Weights of a small transformer language model: 5.65M parameters.
Each number is 128 + 32 x the weight over the matrix's rms, rounded and kept within 0 to 255. Layers, rows and columns count from 0. Numbers have three digits each.

# up: layer 2 MLP up, 768x192, rms 0.131, rows 108-236, columns 144-191
# down: layer 2 MLP down (transposed), 768x192, rms 0.0323, rows 108-235, columns 144-191
up108:136159050148133126126089112165129152115130115139174103095101148166120142144109153106135185193093174107126153142067185063094074150125167095146165
down108:129151145097165158155133115120146137123138112143132133125081104065138101142137154192081107123064120142079108164088105146111069137097075100082146
up109:164189102114116107147129113102098146193104086112174142147123184148178155114086136119116142086075129103088153082114151145103141142112128147134067
down109:152139108117078135044139156154088124115102111133187141097061085166111102097097134102151123131139074087142152125128104105083166159112111204136115
up110:116102131113187085133123121170163138154083116133088162107132078141108159109113075127151116163088090091141117091105130125103181092156104122163159
down110:112125118142131135079141102130155172097168104111157107192136100173088113142149125122165137106110051174111134094135145089132091123150157131130109
up111:172129107161105110081115132103157087097172136147178122141151128157145160157147073103115056102090139124174145131084189150176169183164096125160083
down111:117093133174080125099109144148135148087098191151094054145103061119123104152136109151126159148101166136160198096100206147153113092113075090142174
up112:172149130140167149096145127029108122144153131108102089131150100109143194097131126131080126108083078090131111164176150161131105125122171103174116
down112:214090107089084139100107098134154117055079134137146165072114116145160092144133121151162154108109136112123066143134164108045099152117131157148105
up113:153114147138130111141163086127097104076127153169149108079128148148129067105095103085127113096177099165105138125161136134112109171194052093085117
down113:148181085122127101119064109122153105141102116170112144080072179125131149137115076136126121150131116148131115139131185138116125159150076132129136
up114:115127158136111119175149175117071087155164144093096125075131139047113149157132146106128127140127133169119132112093166153070107153134128122151108
down114:147114151112208090183093055078129124118078110138157133157148147137148115151145120082062113119088142146101094160100160101155124173098160101125135
up115:128161123184201121118107098114143173198099119116130125069088144143098040109125132128136074109130129107186095079174129149105009150137123121096154
down115:189130158172132082089111109167151118116139099164099124142108140069112095148144159085095136124150210126106132094165090146157105167100100131179070
up116:106134091101099118104184095134104152157192181111041130118174142142175102133144108136068130153111080171146050169104177165171122154073150110122172
down116:145132151116154110101146116133089120116143112113129129032122148052183099140122152152071154146137157169103159121179111132096165135126132132142076
up117:141164098118179123143161121104121134073133139086129144161147149151071103192120074087117136189159100130147140134131143141141119175126148185161145
down117:084104147166165100128127126173094124078184127112126070098143116165157168123058105161141157108143104122107107081132117077127123139034081134155113
up118:166060021154126115110127151177068133142111077156138157150062145119120136131105087057133048161180136171165099104170148155113152173109131175143092
down118:026116134097138195069088114142145102172074196155096112215076138161123134132140114123142124132132149123114158185073184114131086110157181160065072
up119:118141123150147125141145169091126135142169156095153097157123170132087115146157159144092124151103149118119083155181121114137158105148145134135147
down119:082170168099158141162155137152096130139096152135119143094166091146125122107156172185113092106130102115133095101136175143121118097126086158140122
up120:136148160171151150088124196139146180120139078121186103139158105141124124141135152113132184153126133117180167142101039094145128223148082134065143
down120:123120124161117106092094113102176133118111158176223148114157108099132147127145150181158104097133144113164186142106147132163160136142139112071150
up121:142117141097127133166138063117140142129120164158158179079113121088134112105129155109095053136163146129122144134094098129132097137120108132117125
down121:160069135110131127188147109124147120124101141173130176094123141079113142085148133091130105108118130144129142139141096135122144107158086138118115
up122:112098000114110178163151160138163133155122049057152117105134080153094145174110150118099151087133094118123181132169155095098073072096126145096180
down122:116153059130145137122161083103122125048148058157109201117121138180126078117166124119165088141160109137113143119192100190177120117174100099116131
up123:113142141128122120132098139060110154149126180118119128076115173188136172165137150122166160051180146118155035110144098184061110045129103105171124
down123:120120129121108088081190167099090130056144140110114094069149122137100163120126055133134127142165084177104087169137133122144136159166070139101168
up124:081103188122146075164113151127136040156136163116117105127114128113095132112117182075138117123130133170129088131072115121097162181123144086110103
down124:103146106125190114138114152066146126066086160109111113121107174134132175113125109132097120144163106111121089151101151120103126165011166057135104
up125:116186140134112116125152104135103145105108186152187188157124138066113175089138118128098127107179099075133155083154103063151109164141129109120143
down125:142081186163101125133156166125158120098152164215140129134128120164116115143103143055127137126145125128074133147093152126143109119177107129105160
up126:161175114127125129149100162117119118160152146182144127113152117138110169089144207094126089142132162128085100122138107105184120137121174149174148
down126:074091136167154122139160136189049121152107099129134103129106111157153066083144116053131120096132113139135151177150137193105112123194130190101138
up127:107132119073120159107153085112108166145114146115125115091180163130084226134156138165130178198095151183113130110112126125170141179157163068069114
down127:108185139124112120127111143125169102141111140149100183102114135149167177038095091218150111129096090114133112137156152103143140102098151123126166
up128:095198150091127111164121145147063079178144034132079169140136115120136103174143143154157103093162130132187122110117098113071133150137126142103106
down128:087130095077124111140110175145099145118103138166124120106094121107152085117103105129153086098110126130103194112065141117153146134185182139119105
up129:171129083103158125095093192087156181134107115109097087126122123117128103085094082143086144150105080095103135072149095048150079131105079184157097
down129:134184093177126111088123092150121130131140131116152075119110112135095116118153134124148098132119126161122128118055143181138170108114115142179138
up130:159125132115129140152068153082175097148114127118108136116109133160118164142114121128169169076117104181167109085083119135156147175183149098135116
down130:126085116181159137180140165120140061112154116122133149149123155154107142107170102174174174114151112113109115128109103195109080149154109047116112
up131:116141169087103079164154136114176154098139176147106157099186091148114124151117141135102162169136103137093150101089123118098127137079146110129127
down131:083124158148153144186170117127163134105169145154119180117097090152145033137109125093153142137139144119180175121120130132074127201084128149149094
up132:151125070126149118109181085165181129120093120109148114161113147132154211138117121080166127096157117180075170092159125148092203078144123158144094
down132:060119149132099144151168164137159117181105085093164221165138179139126164062073161131119157137172128035137141169079133164126170062111172051161095
up133:231126165114139165131085134147146161116099151106117107120089168141085193142155201130151054156091112107131146106122119137154089096138100176146086
down133:182137158157082162121148129135116143124116160142140146148100063147131140148116187122125070172106147088140140073135174132112130136088203220152080
up134:129101137131080116150130110119112136118150104131168107110163115093117148131149142137143100091153077066164131146144129153135129120126154114091143
down134:105132123065141135126139141181114176103132070130140192127108121078091127123134113141138121129117194129103074109113138160128122078149126113141155
up135:154171105109134123074108151158091158124079152077097172128084076106102199154084111147124195108112089143065098111135148107078165131163089162154119
down135:142127134186144133136204156104108094126152179111108164162121137150134156102106101109114144134141122139181109108153153148106154173099067121132089
up136:168133140147083134149067171177096145151136123117130142087133120152130130138123121065155112130213137116084181155088151065144131147143096125156088
down136:115157126068140179200100106189112099100187149112106149132065122152162128128111117146140095140155123150132130147107106099089111163104176144153080
up137:131152106117141166118166145093148218137097096085152024137198115115118124146179131062115152112201204116174129191157147175199119085182138117096097
down137:117254103105185144091112146162136112151102137100133133117088144086145182069081091140121084156072113130083208130140188088124064178073144112078132
up138:091111133112089108146101095118125146069136121092138123136132097096155174134134140094079102127140123076131116137137155180137170103119154145120132
down138:086170139065192205176093090158132083100123072129125120089113123154094110112148139103088124120151161114179103138117105137162110108065111122135134
up139:169087143216079122109133124160138107138175143131197127170129154087165131103164126065129069096109205101142134129123086156112119161170113092142095
down139:113138121130125159137082081140132123101106153125121102210120157156156219164113091091091121092112235117094132175147147154095116066118138147124114
up140:126124197076112123122139122131160145175166111197136158133150174128120133190143150135106108181147086156144104109085168107145117106137155127176131
down140:148151138167087096093154216160167087169124136148136099120110134089135100102113089133201106134189123167133204151179096092102125098107146104136132
up141:153123138118101111163179105089159142119122162104144162105174149185120151124167160136089122167120124186113089141127093196126127095160136172136087
down141:100114161095140134161105099136076153125166178068120104133138106158139116148164161126124096097165128120175193168144106165068165138086139117136094
up142:137103099121114143106101155198193169140097081079107142149108088167171108114097094114103141169106186198126166127096117132132105132129094116136143
down142:164131100125138173166189096079085160124172188180116110110124115117191160129153102115121110159088088124124125127130157121083091084119168125137146
up143:158138130059154141095122193093169132143113119105196179185158157175126129181126085129080196112123143097149118090101091121138202163202120132158148
down143:162161128231102134118114079126192141160089155130088108109152140055136048124150144171106095129096097206100166116117164138174183114097136156142152
up144:151077101079110169113125119133199128124118128139105132143130144135148094124199155113110165148064159153121103137104108137108104080208104133153173
down144:147073150156109106113080148183154135081156124181126127173123156113101148083118159126167123102107123153117146164142102139132196130132095185100050
up145:217168167133128166168119057150158124088109088108110102132177072166097105149116105105138117137121178088141106192124099137121140222129172132132098
down145:155161132082082125156094109098109166115168115108144142193153145142105101118118102113133113114131124129191180117117093156152150164082146103090091
up146:159115153111092089085140127127196175081103127188096096144127083086089117073126137132133068125088106045175175115016129128112091125130162112171109
down146:097137134182135128156138133146137095153156122117051099124130130130175167135135114139096163113083166098137139191134134063096117195106127105169154
up147:167115153102118117034195150139122083122147153121178142041119222122110136133152108174122123137084133102047158105128127155171101197152086124164093
down147:093097078097136140138152140066144106151098095112144112137054046138155095193131101125061112177054158154117150144161095125140080127132101108108136
up148:156150132155127108092140118072146167155158125127135073142114115069032145093121105130125123131098142084140151119097143118169114146112097167099150
down148:099128066136128117147111121108164160120111077136133137127128117110080137151099126119132140107102076168122119125110147131118140112117103195154161
up149:168107116147109104145083096125132160136171138122203122067167124144103147132075137159157110108159208084096058148114179144138143152166185161128127
down149:178133179143114070118101140116121076120117101108178198184135141126107082127092145124142078130074103107097187185128113114156156116087161146071105
up150:138150111190116128137083112112165129119117082113086147132129148162115059128141073148092176161122145177083156099148110071105143125113092160133139
down150:106094130165150187171106120159089135111152130180093130138188091117156109158138134120146104151150133161162125117119119180114120175115097172103174
up151:110146131152137116132111114131119088112095108141101096168104154132104142114112066067145136148161145072151143075065142109136147149143067051126129
down151:120186171122094170173101193055093119144124144109107126067160121115125146116149144098122142152144136087125154130093111139117116109118126076137121
up152:109139082158132093090161145134202095139109129164093108157124129124130198074071118115087168143156112127031075177174052223111098119108121125144107
down152:086103120093123093142217074146177065085074117114101129150144177055094204102110142068121128156061127166054142228140131116096107101073179103059138
up153:117173174093141136115139112160137150174137128115103156120134140128115146132148104116076091075105145090135139116142149171148125152141119116150157
down153:126096178088143090219138112170062093137116113136127148128094092184136119139109137193178141115142104141143176135096110119103148118106110108137183
up154:152091174074114098197112120111160141101157163125139141141120121122102153180120120120090130173092116138123179151099186095180136099141141163118175
down154:132148132133115140104094126141117112183164098153094126132152149060077156123116093105167126125093145070135140137073164169159063123112128128106076
up155:100187069127098117154095097096132168177136107154169085054133134080104128072161129134086160187136109113154127104146255130117088091170135156108158
down155:062153206107148134132130161196129103130128136160188099139133105102079091170168124132100138173086131120120134116114147105091154162101122118093120
up156:119084147158152197166134075097137110146104152134139087111083086134124097041151173135104116131110120193100142077102152133153040137155153106114172
down156:090113144097049163139108156097126062195141168154127087091145091057136102064110200167109153160198137138075125136100168103161118148105094158110114
up157:172155100095101145141151166108110170150123135173135177131062146159063182186134157157064145091125105150164181131132083111117149111166140103145158
down157:135172172121139137112157159145168174121115098152144230142186170162154102140088110133092109148160142106117088129164052120116152184134166131137148
up158:176111174171123160108060184026097181138126153099087064186120160187099119092120232077128155152093091113152182134210132104159134145107118178167102
down158:117113117123186089158146183144107170149121131127210126111186097078205040145154109132100087083173162137143055187110146165085084131123152144151107
up159:146175120139075090087181128115150174080140083090181152090163132201159131086140129098162092099085137122124095106115170147147120083114181097145172
down159:111153124113146157153157109088091076126119105161120114173107125113050121092056053158111086128139097122128149093120122112135156083142081133121115
up160:108091161113159129219074161107173130171096133172087151122156125122136114104022078108115162123157135119130155127153118152137129110170175112125089
down160:180157076065134072118103129111139124137129139139094134145120084112099083118105102153073103098132182169152148098055149159134142141112072120092096
up161:085099088085090137140124145121155157147112116175120143076157132108103192121163141087165117131123129115146084184193120133125092138111155099184114
down161:089170073042140129125138107104143148106155187114104149175160119096130132145144137131159040200063152106088105125117125108103141152068157082115159
up162:132128132125110167101140135145124157189141125167119186147173103149138096067144114190108088126152113096097169093110069171123135179115138110111095
down162:102138123133168146179130138094103117128095205134136130121113082116141111145113162187153098174167133194133143046173087149155121142085194082132126
up163:151168161113160097167102115162146105090102146154170183130171119141187208144148130118096162124164093104140132130151148112179131134162101144098148
down163:133151119189177152124172141126129112111047102175163166174085095149182121127146121133170106117145096115116153085114142099190093156131211103120099
up164:086185144099129082059095130095135133167101152159075133141106071060108126148128139184120171141076127166115101108078145129183098149164147138114123
down164:119155155114169187152115127090113145151079100109131176125179205083134136160132136112114121171119132157103130117165123106084123166071148110151153
up165:132101155176151192097149183123130116096090126147094114102102141078080126180175082116178164130095086129139103185102154080158159174097154110140123
down165:131126135177148179103157157126157109141092122157155162051070091184107143124142060135115146113149142112092118137151071144105154094152108146107106
up166:151150158091135106152079065157132102188114124169117084082134093095136106134091113148184148118202074154127104130176107138109091083118154116103148
down166:137144238164139130165164095162155111125120160118124132124080098127166138118117149136110136119120155180164114113117142085128111091095188132165138
up167:105106103160123113098121083166110164048161129137125128076115124054121168130199194072166094130154125084116124128112073092087146181165125130126138
down167:171102109169127142126153117114101137098077153144183151121104153186140194109096106162108158082114133119138082114126060160095125135118138129185150
up168:163099163144117179093175149132102098159095106164141115086117130142133149130158102126122128162141126158136128151105115134134134126111121127118130
down168:088156098139108123097150082134141172141122141119145102143110169131157145130163154146112131158092172136149149150156158125132145196177127118161140
up169:131131150151178148110104141079101237158156130053157059138198185176146121120149178117135116174138141066160140120131144124113086111208181198135139
down169:125108141202212078089124133137119104110115071152083079148152136101082171162117088165141131172080133151136114186138095162127164207102117065143196
up170:095182171110145098076103186112143130187113132102157091157111122131162122143166087102163159108157124114070153136119113116150128123130051111089148
down170:103149099158064107122100159111126095162150101125127121106132115101209098144129082072170121085112108140123080150162107082117147138078114155093096
up171:130097155120098087165079115101130181137172127136104099160131119099087077120118121098165094124136101121141124121200115119143164206117114077129124
down171:068099173043147155206099114129176108134139130115160127170094153164100108105158144145124068114113120110128175133076146120107168145135105081115121
up172:162148139082115123105204106100099109143153075178130118087104125041136155136086160101167102147080093149170169130131148140120125162094127140126202
down172:079122105123094127113109081134084073035126126144127078152165065125135066155133117110128094010133086145154151129205095068135113190123132077107207
up173:121159055153163183091146082110114083132154081059115095067127084122126104144092196185145159183153131151133158147106120157085156137185108123154096
down173:129125062123135113091178109151092072153132116165139096172129142164205101149095124064124152196139098099153130161095162072109142098134128129104073
up174:196121141113108115111123114154083146122130119111085119082173144087083151127087128075165134116138172117134185136123186164095098137181126119128087
down174:178181184126131172160149126116104140123103151139104125175128085084153150098088077160149135144113139142148109161145147137082099197133104097107099
up175:132135151107124170166126193133140136164100139101165174132124179188092115110187138147104138168127101171105170078129172126111153159188057123144071
down175:173161137093126139109124136161135111134082135136126142095118111134143150131135178099153142131080111137101112087147140105112152089139097132115051
up176:116167191165115133108109138114151079232092059128103143121131073104161096150140140117096167093112156146154099142109168142105128151146112116164094
down176:106154179153167089110134141157084078121100062121120143103177130135097073115159183171126125100161071115070147142141095136092151161116088138129138
up177:082151148107154092110104129116127185124076122133127149146151169121093156145079112069152157135185119126176119122119102145122101140152110127182141
down177:152220141093194052072124098146154147123151107134116168166176131165148170165119077104164153094168177136159140089095121156074089117094167094113189
up178:145118148159153132102123114145168138112115120132128162113086133137110073087135114135122122144120167105120109115118143144133142078124122121139135
down178:109126113121114132144126131109141113105126167151127163124116108086119108084097168153134100126100130151145121121112125110121144152138146150150091
up179:198129134087142147147124050128180105104126075134111095079158148165127159134154214122103128114100097166178116161155152071184202088139089105168169
down179:137154113101079127152147155163114146073186107063120200198084111082141099133177148131178175140191107171103141123090094155080104120186143132098092
up180:131161107062092147130136125080111118093102113134103114117100056107096153158123153153112101157148097182087082100075097175132138105124138143107072
down180:129090085155105175143108131083124092060110099096144138143053102095110138165112096134122090159173127121108128144107108070093143159084107141123103
up181:205159126094086166115138081105178117124161150093122139088122109093125116090125148106143119186097120124134151096093158141164159100087080149134145
down181:210103121071142114114138126081163110164071123138093100068075210168112067082136120093123087149088126115110191150164157143104105061103059161134171
up182:125148144161130134136098154099153120147139179176142067130110113084114133138133124156182107100067113180165113139136106112153174186104105140153115
down182:115152169092140111136102145137188133083069157135098083097104163061099132106143112144180150140137091094132149062129113130137182168070124160097123
up183:084132127121104158093131135106167085135117081091125089140146078122139112135084128144140139153168143171125152121179169098136126079119094111178105
down183:100105146144119126155101141132187067151123130093126074131139149126130075137151172135119161162099131097112137105127129182087123102160142150141087
up184:108123136148120122149117140111160105151119147131123131221097182099093186163101116117070160108142079135112102130094107136123134117156063100131161
down184:083134155151121090120097069096086162120163093194188168136084122136131147186144184164178145041174139151119135098153067084162101132069157172132071
up185:071110166094187144118155088166135131086081107126064126104110184120085111054152103119072114072168135112179147112132146133113090182125123176081107
down185:109127107159099153145122186149124122129150139099138215101127084130143089015117146142133094129070130107162119110077106131080195154085089108120132
up186:113163137151127110144102108045098067129104155085152112147197175093113163189147156101091097118094119137143158136135133122143117126165146108082114
down186:171108146186110156127197095135070129142145110138136139182143120127209120079096093147154101097166165109217121150194135121091133039112154164075171
up187:126123103096061118096161134105094165118123099081112169161153126139149171108091191126111156133163102104111106086160138106124170173117114090166131
down187:123112140125119152103146124157131095144145110139150190144123220135144099150106175109152110104171130104151111120091178100127128113145173106117165
up188:143115193161139106145152102148095123113150135099116105144123101113166132160093118111124128139119051075199088118142146191104140159100103093065120
down188:048118187166171167137120149165151147100123143096119146066077137161146108146138078105126137145119131155086118139155136155152194124141114150132092
up189:132138161151173170099099114120108168106115097083124063119133171146148110139119134135085090167164125098165106144184135090111097102090173115153150
down189:157169143138155098161163167155161142017109120187208106098116117171173089150110123111109151184122111113154141125132147170156094095093095044096155
up190:146123152116140127116121160098138173143120108140106107117092121119128187151096110117149124164118121142088129161147144140115128141139098162240131
down190:133154155103102126194127088147132134098063130164120134136126094142137149133145134126169120110107123079151153113132115119077159132112076111160163
up191:078118101136119130121068161157188147085127177197101129104097191151163138164113201122126140080144118118140105111078057145198118146139146179112033
down191:148139136130151098121095073104102107152183117157181189111127092163152077095139103158115160067060158194162138153140059124148132098098149168103137
up192:116128147181208066136116133177138103142174162135110089120113158067094087111052188159098143137108125065133124101107115129205226174149112177136158
down192:255155115218099159090220142163105132124119147034151175080189096181124087119148137176134058095124114096089121086145099107164106118115109127188155
up193:143108119173108141106101179084168123108175108147077146140157154103144166107102135128131111080115160073114155163123093088028163104148155171117082
down193:133160134178053164132106178137168150194101131095170130209094139120116128068125138145106095173146189152128114160129183143109155100163112183156105
up194:149114060094105182135181098105144151170104131148133090092092065122160087127174154170164148080147090097176123149086104132125121109118187098155105
down194:123124103179107093131146090170183175123134090103083192155151080155142127072118146086129086101109091144106069184118081090151199163151152158160127
up195:149108090127136099154104117095146105147126146103151181146129133145147138104148134103083160143126112101137142078111099207149071153155109120177123
down195:126152143090141127200116145109178222132103129113151081157157107157134139092082139134131164172116132148164083107166132092140126103066139106095148
up196:157162151023131102119122053126121163107136099120127146133120117121112129147132186147190121091136148114159095103097157097147140049141162114102094
down196:141145174145137091122101118151130180113127167162109123110069177082163149125114150136130115129137126125115084098098125178179143119090106131130158
up197:137158108085157151130156184077140180136105116067117133109177106146117161127196168157190099131148113064099130109158084115113174096174108118098095
down197:163149133167144190152143174137098091119111072123140078098155171163125089103159127169118076123156095140097115140131126072132168156132185170050052
up198:139069075135144108083114151132118108164057000140120132104191171104143122164056086100078091121107155129153119165196083165136126154094118168149136
down198:081115172151111127100147141130161081098119118156146133161115084113159085114094127097083103134137142155187105135151143126152171087070155172141133
up199:125140086176166113121149067146139143116148100143134171052160131061157173126126130132149083102131080147161128140072160128176178096110136104169154
down199:123137137158165152115132120092157133099077181090102124148129181090179161193156198106105169085139129171149089095181138144101112137133161118152076
up200:099175210111199106107074114095119114182167198049121135089163195196136152149098152143099091150068138143167103154136076066165115112093138120047131
down200:126081118098111108068190141183121082141072127132153091154141118083140182153208127112152118126090080154122100126121129094118088104174095116202139
up201:098115124095089137160188100169176124089110036146154107107139123127111085147126077122072138132136115108115134132121108136142071141214157129157069
down201:153087136095150103127093113122191051123082102163155129171170160140161145147093137202137164147090124115116194102105136131202125085155071115096105
up202:171160110132077162123138141176105128104156068118178187157146137140157135126185136123115117104116151136142124087114139128169133165150091107254126
down202:163193135122071102126127120066139188102062107113122176082170131137168155094110175141092122118116191153152109178141164130066119128079163114115097
up203:100168102150116132124114125169178072159121171128120195124115100124100144205113156110158140141152161144115149130094108150150144083106064098091137
down203:125154115124144124151140116149153111142151070106152115128162130148147129106129135201161129093154136109140104128099130123133121100140175117128134
up204:166086131084152070143106142085103121160151129097116129170160134123143100134100176105094102162119117136142127146125152110185159132131159127071144
down204:121157073130100158176157140087111117099165097149077149121131109175122175128139102137104071179111133121107118146105135080133148131153096115083164
up205:111124130142126135134058139140183134028075143178068108135138129115109097145160163172147149126117166121149150135154126146136154101223095218096128
down205:077124134135207131148111136117160105179161096175122113135125157119094123150135120149121052205119102116166101096205139080119173163068154081101122
up206:198135181105089133178130135138136135108179121179143117069093145118160098112156141159102146118129138119153130133106128079165143115107150094103113
down206:116079130146151151143166123105115131122126165099114125121118119136150125105111154175135154103152112129150185099135115144125135114139099125144119
up207:161106152111125182124108114141128123099166117125073076072125145192119123104101128113137166176135144121148079169153133115103100127137184104111116
down207:074112103100127173109117091168090041115117129095149143142140149160150128160115089149114139137152138124208106142134157170086143115097131118114144
up208:170133128131082133094152092138143115140153127135083131129121078148156127130135117159146141107134115107171108078097118140096123178078071137175153
down208:120119139143119166107149156124110170136088131136094137175137110152211155138110094137164067084063117102130094196145162125073153160149113103208174
up209:127124137146156139119143092099127111152123122130164106118133082159108098113079102144174104189151097119098217104096119147152107155118152127112130
down209:079141126154171078148130095127072088172100126166088124156109128118104176117093095124146122126119100094143127145111179129157149110101185100154127
up210:126142114142147152109147168078097177128204144103098080163148178112112132082103195110111187143106160178191099181069156116155118078074159168163116
down210:071125183200148120135118099121127162172135138123158135124099155066157086137097074111159113100159101108095038184104067146168138097107095109130074
up211:122080052175106187130163146071102039088146204130063122118069125147147153150136115133152184151123175197128152070160099119165128192114075053071079
down211:087193110147127108167118157126178154136103102139102143147136184113172103156146133087147149161027084156177127109164116126153106255097112168153169
up212:161155176132162156166159095123188165077156139140141121066172116146112134089122139161165131129159117138174126106154134127146133098163122166130057
down212:182095144165107052135073157133129113085176164094133161148109117154155147108119127118151160075131101201081181109156102138151127126134131174118131
up213:107188161158115061157121080146131086121143119115182106139138111187124163207113137133150166155108153156125069106152108108136166109158111054155245
down213:150098167180136085102141093157121077082088078152173148081113138128094091143089123083207125127142134102120139076101173089129129185163139120079100
up214:145167091133148141110129108173079102081154150090124104170166116104074160109085120105102169181195138172179065189090139179111144188118115119148131
down214:128123119119122090070135110154091100229096150126105097137071177146127170117121088088170129125151109159150181136110187072127159077118151169141142
up215:142131183103128153077190097104134106104145156107088163040086078168094080158110110138148109185167120139165116153157154134154092135109119126100113
down215:116074124098128153136116139106163115111120156090150142063103065165086108166082102088126153141126095172095137149128110112136101110110185131058091
up216:128078124082154128153156177107136123171176203073115143147096158141115121106195173179080110117116049105146138127057072139125135171162144107137131
down216:153102167126186141149143062152059120124078171094152134110226167137112138193107178099139152105161102101107161056134147120085058122171094161099068
up217:149094152086117138139133079197099170097157118140144104086153158140111123042151188126114081094130194092107133105147131134168159198178115156100175
down217:115098152138186143181138101183170129169157120201116159088127119151075131104119157061114097104108125093114125086110161152119085117114078109147097
up218:180185192084134120107159102130165123064177133165166141108120130036105159145065145099110112118147043106133099126132126176151190098133133145150155
down218:143152178133113133113103134122203166153158135128152140134138141175146099119166084070112121154127148133077156119093216105138108146097156135154109
up219:124164129167142121132148110096166073095169093101094105120135112130159126195144151141131109162146103146168117135143098162107096108153131117147169
down219:100172123176154111151152145156131066102120111167133134188132173119121119182131165124103101146123123128168178152114116122104110136123157107098210
up220:152087102109091130106103131144126105128112164130142078187087171139126069136153093078107134156125163149133173195110181131163193130121078141224139
down220:144110108142100099101120115105096093173127132181171168123100185115149100111068146111135136106113137094064119179133119120165115117121104138107095
up221:120122088108153103137111114120110142161091149148150122171137066141077192154132136064149121068103080201116138072114083094160139144152110078157081
down221:100090113176147138167137128126089071102105138151172135178116089129166143144161179130175133097122173152091128142132183127116104151116180045170086
up222:178125104094092189205142199143024138110163130173136097211134102072112112201118197146167118171136153110187059113042139171115144125116154180084110
down222:139114142117191148121157110137164118138050130162113078116209153108126115112062169142129079132153150151172138102152102150120131107120112144080111
up223:103094119132150145139101098129157116169118118106144076163127117125108137109085121158096069140130166089104064095151143112134153128128110096106147
down223:206074105197138134138088124137135077150064076104150188119088188136097155131093152159138147119135142080102111115124121149142099160118100137123141
up224:150144154173121109147131142116119140137146102141091101115119183143221143121121135129057067107133181117092139084154099128156136166126123142169148
down224:153163120089174101166149114142138124109145126182100100112079171148187117085139079129173141127102149090120081100131098085159204101154127130163183
up225:165164080108121151197084107144066152118055113125077129095122158136159134149171137131123181148091073090151144067118092148119081120111170165135108
down225:182155081143154187093134125125083115164084130125112103166117248150179118179093158184089119137113151056118143145120123115146156181129155137111138
up226:138085120151155091121112069169173068118127168154096070147101135171148107190107123110165132122162109150136079161145132192130084109132132101080065
down226:106108100130175148111137076132103072164158119139135073155144081144142111081187122134101083170043170109056206110127046119088118081158147160124113
up227:091166110147099100166107133191088125116090115143110121099098157157119111138085135118105136163065145098143136137100125147157130152131083106168127
down227:092200104104135089170125147191142125147082168138154120130119140122120153166088168108178117133081124134133104106106095131109129147131124149098138
up228:214106126103082108156139135142121096119104124128153126125126123127083111084103128108130117142135168105094180087095129092152112129113133127111085
down228:133135089148140058164159088162064136146058098161209178116122127118098107083132121066108113135096178084098158152107154088145148091139112130149181
up229:169165124183177114126200086139135166132149122183108113123113139107136160146134094111159129118193138124110081181144105131143085147147114157152078
down229:210164104126102107129087151145144117133139120112100131167140088141143100172124130148131154145141088123140150116116124139091126120177135105149112
up230:074140158159180115062111118138106186071112082143177135158112083132151110156118175119120177130134155103116141150139117134098143134176196113114075
down230:067136119133136144155171143153101117142129107132121113190175115086084094127171197105107170124057062157127140162134110144078135164128184133118144
up231:125127135192133093129108100075149154088121087113063162159145177126150150109158078142095145116145096126115140075096083183157082163070141136125123
down231:098167148159160163125108175180115135132151099160146127112129151138111168166070109181124130101137107148110090148095086155137132147121143211128166
up232:147112184137200095114155114108175126124116222148104147104157080074117108135164169074112077135174146139139077100101126079093078169061108050175178
down232:148125134128158154092113130176156162110191144153157105204119108147092089143103152122111107101141120118143120138107129127137095117119116045128164
up233:187083133109064181121105146092094098084089079069126188112109144136151126137127138088121071169097167087083099101133196126112043117107078086164148
down233:140154103071119118102101122115114109133042144136093143088106165157152147134190143092113086192111135127040150104125120135136128167131071096149141
up234:089092091111100138136106111134130149143109078106103135097124106179086154176089129134129087095166126076125092185126115115139120138149070161161098
down234:088127108088200122146122107128127088228075101057141107138156117067102145203154099106162127155101145120180121142154080031145104155114120161068073
up235:097196130082139149139140153154127092117206095151180080168119165162125130133128119080082101131130134125179097150131144170181136146172106106117174
down235:146190121072180162177139168116146067049164143159117158141168132160123232067123157093129133102149136131156116116110139170091100168198176143203139
up236:126116121069138134103127137079171134161140135140175162117125115115095114162172096104168195205143112165155108115125105199125135128134184143145068